Weights of a small GPT-style language model, trained from scratch on English Wikipedia.
Size: 8 layers, width 768, 12 heads of 64, vocabulary 8192.
Training: a variant of Adam for these matrices, 907M tokens, 13837 steps.
Each number is 128 + 32 x the weight over its row's rms, rounded and kept within 0 to 255. Layers, rows and columns count from 0. Numbers have three digits each. The size before them is the row's rms in percent of the matrix's.

# layer 2 attention output (transposed), 768x768, rms 0.0266, rows 678-703, columns 672-767
091:154103165114135101115117164115115178122137111145112138122065140086156142116121082157116146058160117143154128091171121113142120145146086092220102099153134123138181147098145172142112109064119138091179111113118144144130105139085138105104054140173113157131114112095120137174170165093171143156
098:186124184137119118137111102119150153154132068125122162135145104139154119148160079163126096096175109111130175101148078118123092148132077064205148096136167031144119169132127144094143109082133125086127121098058202150183106115133104164083101175112088136134117101151159082131115151107152120192
083:120131118086127148163165128089130120149122191105122150080167122141099163145105094131152132165099141094142104175158149166107132124149090166103147166069117154106125126124126127118117115174175176150100121108149097100122110140144181148117126151146122099137103160155134135146148120153123094118
087:129088160086150093098150156131102152129112167140109207144099167145171128141069097113146068179167143100104150117062151117163151117143097108176117126147111071123141150119180178123106103175174067136129077104141095099132163120077173174125095145183167182165165106078082139136151109126182106131
084:155109155139153104140112132121138098123136074110169146153146131157161054151170102118126096065120071121121151084119067102100161163111159114169162115204210122128075119112110057127131129069101102109135132127108177123110162126135107171090130152052094110135082090153114114143142135128132044107
075:091068129180152095099174081148153146111128157128134161119134123149156169126116125118146130092135147207098167187163126103161126080122101121130172056109168138071111120152100105152090134076169146138136197088075130185170167138060135061094184095143150172116139127082100094161102120131168161126
087:084130026123171091146107150178140178171178112138113119100144087149101100156082163122154118140122143184081107099177138064149151103151139117037118112071125117135131144179102058084141132132077124112120115171104120148157125160122097089138174065137121104107124165093104121042124103104101165132
100:168148127144086082145135178087130108175135140121167189173178101150131105130146119147109084130138107132137123141113066086104146138153143124054117144161164087210088140100100091101159101122125144111120101161128149142133147107109092199083141205126094049148151100111148079127111101121146123116
085:098128176119131146143135102122121185139123079129091151115113123119176076125125107129116121123119143108104189074098128105151122101141116120097125115255122093122164137130118123107168123110109087127173050113133084137170157069110166143128081136132145089166169107104108153126079117144084160161
093:093118064164138112133095128135156132180147076109085106143144154161171141124175098109180118118126124160120107071161174134168171112097163086113080160095104123143126130151139111141052122097085121183133178098125156110158139167131092135071119070091133157103102115147150192126134086150133184095
097:123082150106148141101133162153129151120146050153122155169112122103184086148141079174173150038135121123081178086186074137102147142135134119204123092158182101143138162105098144145070115078079120088142151047095132177145156143129135082078107111121150159120098084138103163166127122162134132150
092:118115069123136161127115127109136065144147118124118165151179085189140145150094073131148166165128135098088191086145147106066078149144075151146126092105111149186103177107155085114119145152118118088118162099070129132125136126167088140148091124090145127124116189097081147110079094125119128128
089:179110155137135164102077155114156079102068093092170052160121177120147160085149125061116128053129121104125133119159116137133079146093172121191134145119150121130144082088161145150124119149138073142165193129118240125072077091124077107111142197090115145157062093154163100153099138104129094089
088:129111143070181061091042154135181123123117171104175107073118162147113172132100183131180162098136126186133074086152134167157166203098161124123158157141168143113183157120136174126078159116173115174178156172169135123143098125109125090130161136169110131170144135067121112140118182103103176092
094:115174034134138184121136124089130093160136207119145163119179114175096133128156128084132150132138122129147069121127208125104141101163155162028094164065105160148123117146172125118157119218128134133071128157169034136098100140120139141178111095109150092140140124069110108116133064121136103095
094:090117154107164154135134156092137126126119088160158131200135149129093123115097182155101118141122105136139160119119100140089146149097193158064181179139128158122120116102099097127149129141155118090138081186183118104069150100112138163130134162114120088146154113172120109138164109130101153097
083:091124104154101159154088127151143158163168083145111102165120136152132139121151111138097141055158192152099111163163092143109209077148147072153119134139100082071170163084101133136061059122130100134154154150126143106129165125103152118066105109099122088128124102152128120073108083132124155065
096:187141141099141079124162127141093101099162151143125190159133073181113122136107117144119155181131159119140198117072130122153092117144080139136163098163063072109131164133099098144143130113115123101076118095052088206152160154156181130197090163110134230115155130135136112124137128112181079136
097:063132085160083148151162171137134144163113134144135163128175063127160180151148184138118097113187087176105177152126099110085178102095102141134103058138174086155092130151104085131142099107060163145123122150102152135134160124137120114122174144106102051143172165160123082116097163105093151115
097:116175084134118161113179151124107134124140178134173107161097166140066155103111184194086169136109059150132123175140109142076091157124193179091161128153108200120141152098086167131143106157138130123157081134132081142116170175151129133114151169134089106065125139116182086103120127132096147141
084:127117072117107175077087089091156157137106094087112106092139145162166158122168151141137170123073095116134076144159161114085139185159143166129110105142139114129132149139137166102117122127136140117112182116160163111128122090135059112126093105131138172148093143102082137113112089125141106151
087:112169125140100137176151102121126100131160181067127143086136081147100170125114100079155119194101178129099125189102206101162104106143067112091099102046064111108089132103161109142104140148180206114114109165127064169156076120127139128185107077163115143137141136124167101176170101122168096189
091:136170106053147157113125125125137170067147150098103118071134119194090194107091128076143177157113145135129117129093158111171120131147106090132115095136092166124141112159120087152117128085116104085111125149137117131118122126132198125180129105120152145129140194088078195095131167099164129143
083:072183061156137086159093080128178120146121148136141114124153152195146104108171136103161109206096121184131123093078118137123154194092157128084129139063166162135094082123156125141115161095130146194075149137128140096121137146169084164151146114069131113135091138155117134139166111143139140132
092:164122156105105118116149178101135140130129073155142144137132130093155099146093097125121112076144123102128118068118080125105066155155080104205125110135181123193126152119128145104140063078117107052166146105087158147101073148132087079123107179134070105140144133160116083149148160129169104142
095:199091204152103102160117114114089149074140167123160079072095142121076117120111148145119149176078159120110111135086116145171108139155155083090155161138066063067139171133101145106170098200112090132096072138093142148179152123145132158157050095119110148111076086141158120108141136130127121164
# layer 2 attention value, 768x768, rms 0.0339, rows 679-703, columns 672-767
096:139090115189141188113114124139115123158115105110105148087155192097123120124118126082177100091131126128179123169108201148101116075061166109145139158128094148148106095122099134108145103114106141139155090136083020130171125091163130080168078145151145090096193118129147139096137194127171126089
090:141109143096134076086098185134137143182182115104121106144155114134143124183123158123143169146144098107132135114102136106111068121099153107152115099145107058156168138115155108103113157163065133122151082155151151127121136110099094123152117160172067139159129121081126188148096104148166188145
095:127153140150112148128130156163146091150139076189087114169089108159139123086139170157098134076157108150117094081156179113090147135147099144140162180161126191169111135127119166095096110131156145132147170176162106160081145162161152134117156138112190125074157185108147139164123143114127174151
087:122117056162109163089098078138125151082049098108123126091168165115093151108147148079159089160160171129126114167108169082132097100088132101167175146142059109070154088181197155171195068142084193091129147086030146167150137166126076118119130127108102135155181161125097158102131156129133167149
087:156113136093099096145103140088150151132202125124092085078120139112126082123120135128112126085075129136117145183137141121100138139147154188166064134131098110183070146053154148048152075117137096138114069140117127136120086152174105178183079121122137147115183127170067111165120139125116192110
089:114091158078133185158134136161125057083113130068121137202077080122137087107162123082091150178130117112125166116076132135138137149161146143151076139150124137136121144103093156102130163147151097175136109131179080115103113076082134177083116163127129091153143114090132151158085076100157091140
101:025149166139152171137125120120134151094048100094128153090040149164137083072195122119137070175131102114176132137145151166184158116109078130113143113120064135092130151139151152171080131104189075106124180180126083127118147171189155086118146091121136109117118135133105136090120112165095118140
093:134109149116126103131144079156129102135155175174047127147109146060129103091137137210114158149207158091157091113133157146171159173100117122118174122152149163091098121094163169116116145151171176089124173183064138124070097176122139128198078129092135137151060102119107130104207095101104123149
096:095093157133120156079206108158125074062135132125140084157153087099117128105128164092036126154133118132119120172097147148086163105126094173139103082155224146052124129103128132161144090124179146120150126118123153154153130166185129112158105093171194121090177194157149097112092101141114081152
095:165133107146136165135110125129151125089104211101114151120139201154120149104147170098122120155120118150128072167089144104089079139112100147134132138124164148111091131116109088143123080179155119164106088153103163122093109164178130147171119069078151100076167166157156086124117196157143151063
100:170121130125128086148132163153155172172118102069088134117070116094143124132131124099090119128192060171123118157081129107145145103115177079131073150116168102085122145149106127127136156035123133172137092149128102135119170093105108164082165126157145093081092089097149178097190123168118124090
093:130099091075117149162098094126160219028086139155086171117158105141117103105106104178138079102098051099136137192150056184159110114158101100116167149150140113109094118167113133233126119117142137143059130054131078098111085159135155107121121072135199119113166137161105177141134193186133154120
095:132058110138121154127163146135122066248115144146126107167132125137132135094183043165064144139123146102139118158150171077094092066154158168112147106116079118131115125094079095112177086173091122158150079066067107105078124100153116118140141183157140169065126084094114063157122106131102126177
094:147180118111129096116151109126155102099150110127164134114070101122135152156129139143106128157161178129085116089097049135132153090125148150148156120146097110126167188111046145089093088036129086131161136153160149137135173124143144153065170108108063165133125069099141189119123080092072108179
093:143093144140124140090147146150129102136144121099164036075119091123123098189101149083121128089118130143158160113092121134156076159159119094117120108109171123120154153174100119204130212160104147161134168124138130107168131161123157100095182107154137111177128137148043112121087134146193148139
092:125073122157155151130172121107110102072095159137155169085110161130149168176129236097162082092140061153170131135086078118152117168096099136129111102130212124155100096141142123154112146152175144154072167104159093130095174153153135108155162164135149079112183178216114148131109122174120108188
098:162121107161146097154155073113114154175127161087139107092089115065119098149083089137154155107091117174107096117126087121102197102098109118087124116129134167151101179138149136039103116083167089107186100142154115115110122093108102178163100145194118055127144126119173141089227188180081090146
103:248116125142126169095101135115141207132110093114155173156088128103122148177128131103132185109109138139116155116144117097135079133100176120132130140139095160096091095128153114066101111093143119107079143110164123127111104079082099129084117132143149144117155142082130162074131120139128109130
099:171128108104173176149119143138106133106146133064144186062187153144181094154170104061131126117125133174153145090117040109173165183092086142131086120118156119175126133178097093165094145117108150114091137107141184111064114108117158101118149107117150140118121137146137071086110121120132140162
095:100099161148131086115109187140119108213144085117117128141118172147145119097175052103125164194118128153150194136098122150144124098154149134142156120161143156157125113126091161178124090109118131164119109081144110140108161154180155168118113109129080109078153057188098062082121134101110176092
092:179099150137123109133130121155122116169208135153115114147098065113126136184100139166108183102105073106123134135117088137100157137096141173155095148137179109174102148139134103044115107124124066153092129154179150138112080128112144125094123195181119125150093157111126148152072119163142135073
097:142077072126148073182106108136162128181070099097123127161080119087137098183079082166098175171152106136079140122118133152147154163127109169136139158140112165101122135126129179080102116072135082161135113124139143131153144155103128145158106091164122162164142038097113083101168128128126113096
092:154114140103152097073052163111128103082101068129152122139120116104101163120121147136092097126161128133097156128110124121141098121105099159151149108151113111114143161122168205118148107118145118068150129109153198095123156143150132072100122155138127097179123118119087098087175120138058099115
093:139145096142171101153080135128123163142127111119079115098162179176154129169178145133178126125133137159135170172138097117104171126084122075138152118116070151160106083126097135151124145161068157157150109130063062113166167131148133146138119123096134111100137072140101158115135221106151213055
103:123145135147139148115106097142134074160125169121085193155114092082140152110158187112201107112193136142156170105146124154165153102123122120095111122122231106124187183152131127133132170085163198094117102154097123171113078129134091114156179255137131104151154180143159162119144092180126105091
# layer 2 attention query, 768x768, rms 0.0336, rows 704-712, columns 672-767
092:136084139160114131133192101148130131134147099086115142135151075139164129186164072104172169115122175096166177109148096099127145086143138101115173147109071113157096095111171138110119111109129126102121064130156081127136152121080125104126165110142136106159141126145098092122124137127080150102
087:142181117111148105131116122085112083061142137147158095136142114174107168098173208092141163118120137138128108142141128089166067178177065109135153159151153127128126127143154066107123146075178099047087122076159155123162159166077098143152113130113142139140177128129137083135122147126076102091
088:136130097143113127140136110096078092134084078115140139139144109119180101068088101081068122065175148114153157100163163112152174106072117112063121185167120160093093106146099135082168241117108160124176059129155097115177139044150162143097165128140070111121069186130168140098107087095117117106
092:179156153076106166127168181153141183131121176102163167067093114120100113138122093144166172120182111146129143087133172136099112061082169114136088070105158157101096177116093129122093142177173171133161135157099088151133078115127119102110156099162109144135117112096141156113068141113177121193
082:113121112128080136116135134116102120139146162091153194112082105186112176150101076124088187104190074131144138122124095082141125176111108110095123219124120112121105095162076118132100166153159136152142118112156163143139149086152138103086086101126066143130133101083106129135067099137110072081
085:067106142076136114139164168124135142103191086116121092127194118127128163110108113110130100137059062123101113132121139143200072107173099114107205081119112061162166130033185169094134108122105071093121074124131143152088145100117068168149144107139182188114174165156127122150132113131134152153
093:140155174128014136165119127182189162103111116173147084110160138109153049105185098162148143155133178162123090102074116188133140151175110101125153242101163102098124168136080122111170178077091177101145125144110126144140115028161154171097133120153167113095110143091135119098158146106163113131
086:100170153074111176159159131119115197095054182150104106107160193167145084105156150106149185182082166177099036166103151165138088145132053140114163096160096086095185117141113168109149076146125137128131121129154142117087129151172095174014117112102164173157170173175189158144162095152117130165
091:151135101075125146125132154116125165166132111116096143089129178185094101136181133135116146108143089093111080086087143117162125132169113154137171148138073145178133071097178162140054145137175147097124095086145121142130162158139163119149181149130146211121110079087043186139101157084139087109
# layer 2 attention key, 768x768, rms 0.0321, rows 704-711, columns 672-767
097:152169171133127157141123119171214152149159110136142174146130153106058055103141124086125090144087110134120145147098144072102161146126073191181133106120119155136102102087134104118112087125157187166105143166132123216120116133076066135106109112141139172141169176073131145101179104122173144116
088:088117117103124139139158114075008122146121176090108059111121134110191174098110127140113157119128109130104141146121149149111110087138083108052126115124130129150129145156108164121145109145109149123147118153157084049097112119151138096128165090076200131095097126177061152128149175112128118134
100:081130097121121134143133137115137091138163142142141093161092136128145157141140149135165130097103119075125124128115109208101100076124126081051126151043134079144139156132152164124134127139123121130111107136139148058132101118144196134121128121132122132109127090115117143156120142128162132129
094:140136127116108125121121166201220146130107099148090175186177106118074083109134148133141170167120146138123122133100111100163078119149093171220135126124125123079118085150101124128134113097096085128121145138126110172137140146136147159124099116143132163139142145068139190097087087111130144129
095:095116077119131136150171118119130126132156162130125125132136164128181151121139127146127126085150107093131139156105146204085156103136128096040130204046143111122149142102146171154110117115127126112105125106159130078130091121135183139133124105118142137145102162121096161148150118096131128128
097:151113139183153112131086145097077137161154099162124121146143118199123133117099093103100125123121157141183133093150133082142157133152172122139081150222130196110093147160066105050143128135155128137141144147120149140139130085154131135161106120127114162086108131151183136086112164142125069175
096:134113201099093136125175100175152167105167093075159156137101148118088109145179132111047108139116109182119161189120130086114180190133093208205089123131094113136087098101178103114128132119178162109171145172165137201150102170071094105112141090165131106115129127087112152146139117096135146116
091:130128121130155138114107139068015118106131145162136051092075148106231164140131118143090151114058124119141171146138137188134114098167150081056131104137167171086116134137087158108161152126119149143122148109164157103123176079097147120182157108105138121171101127153150114163140120122110130135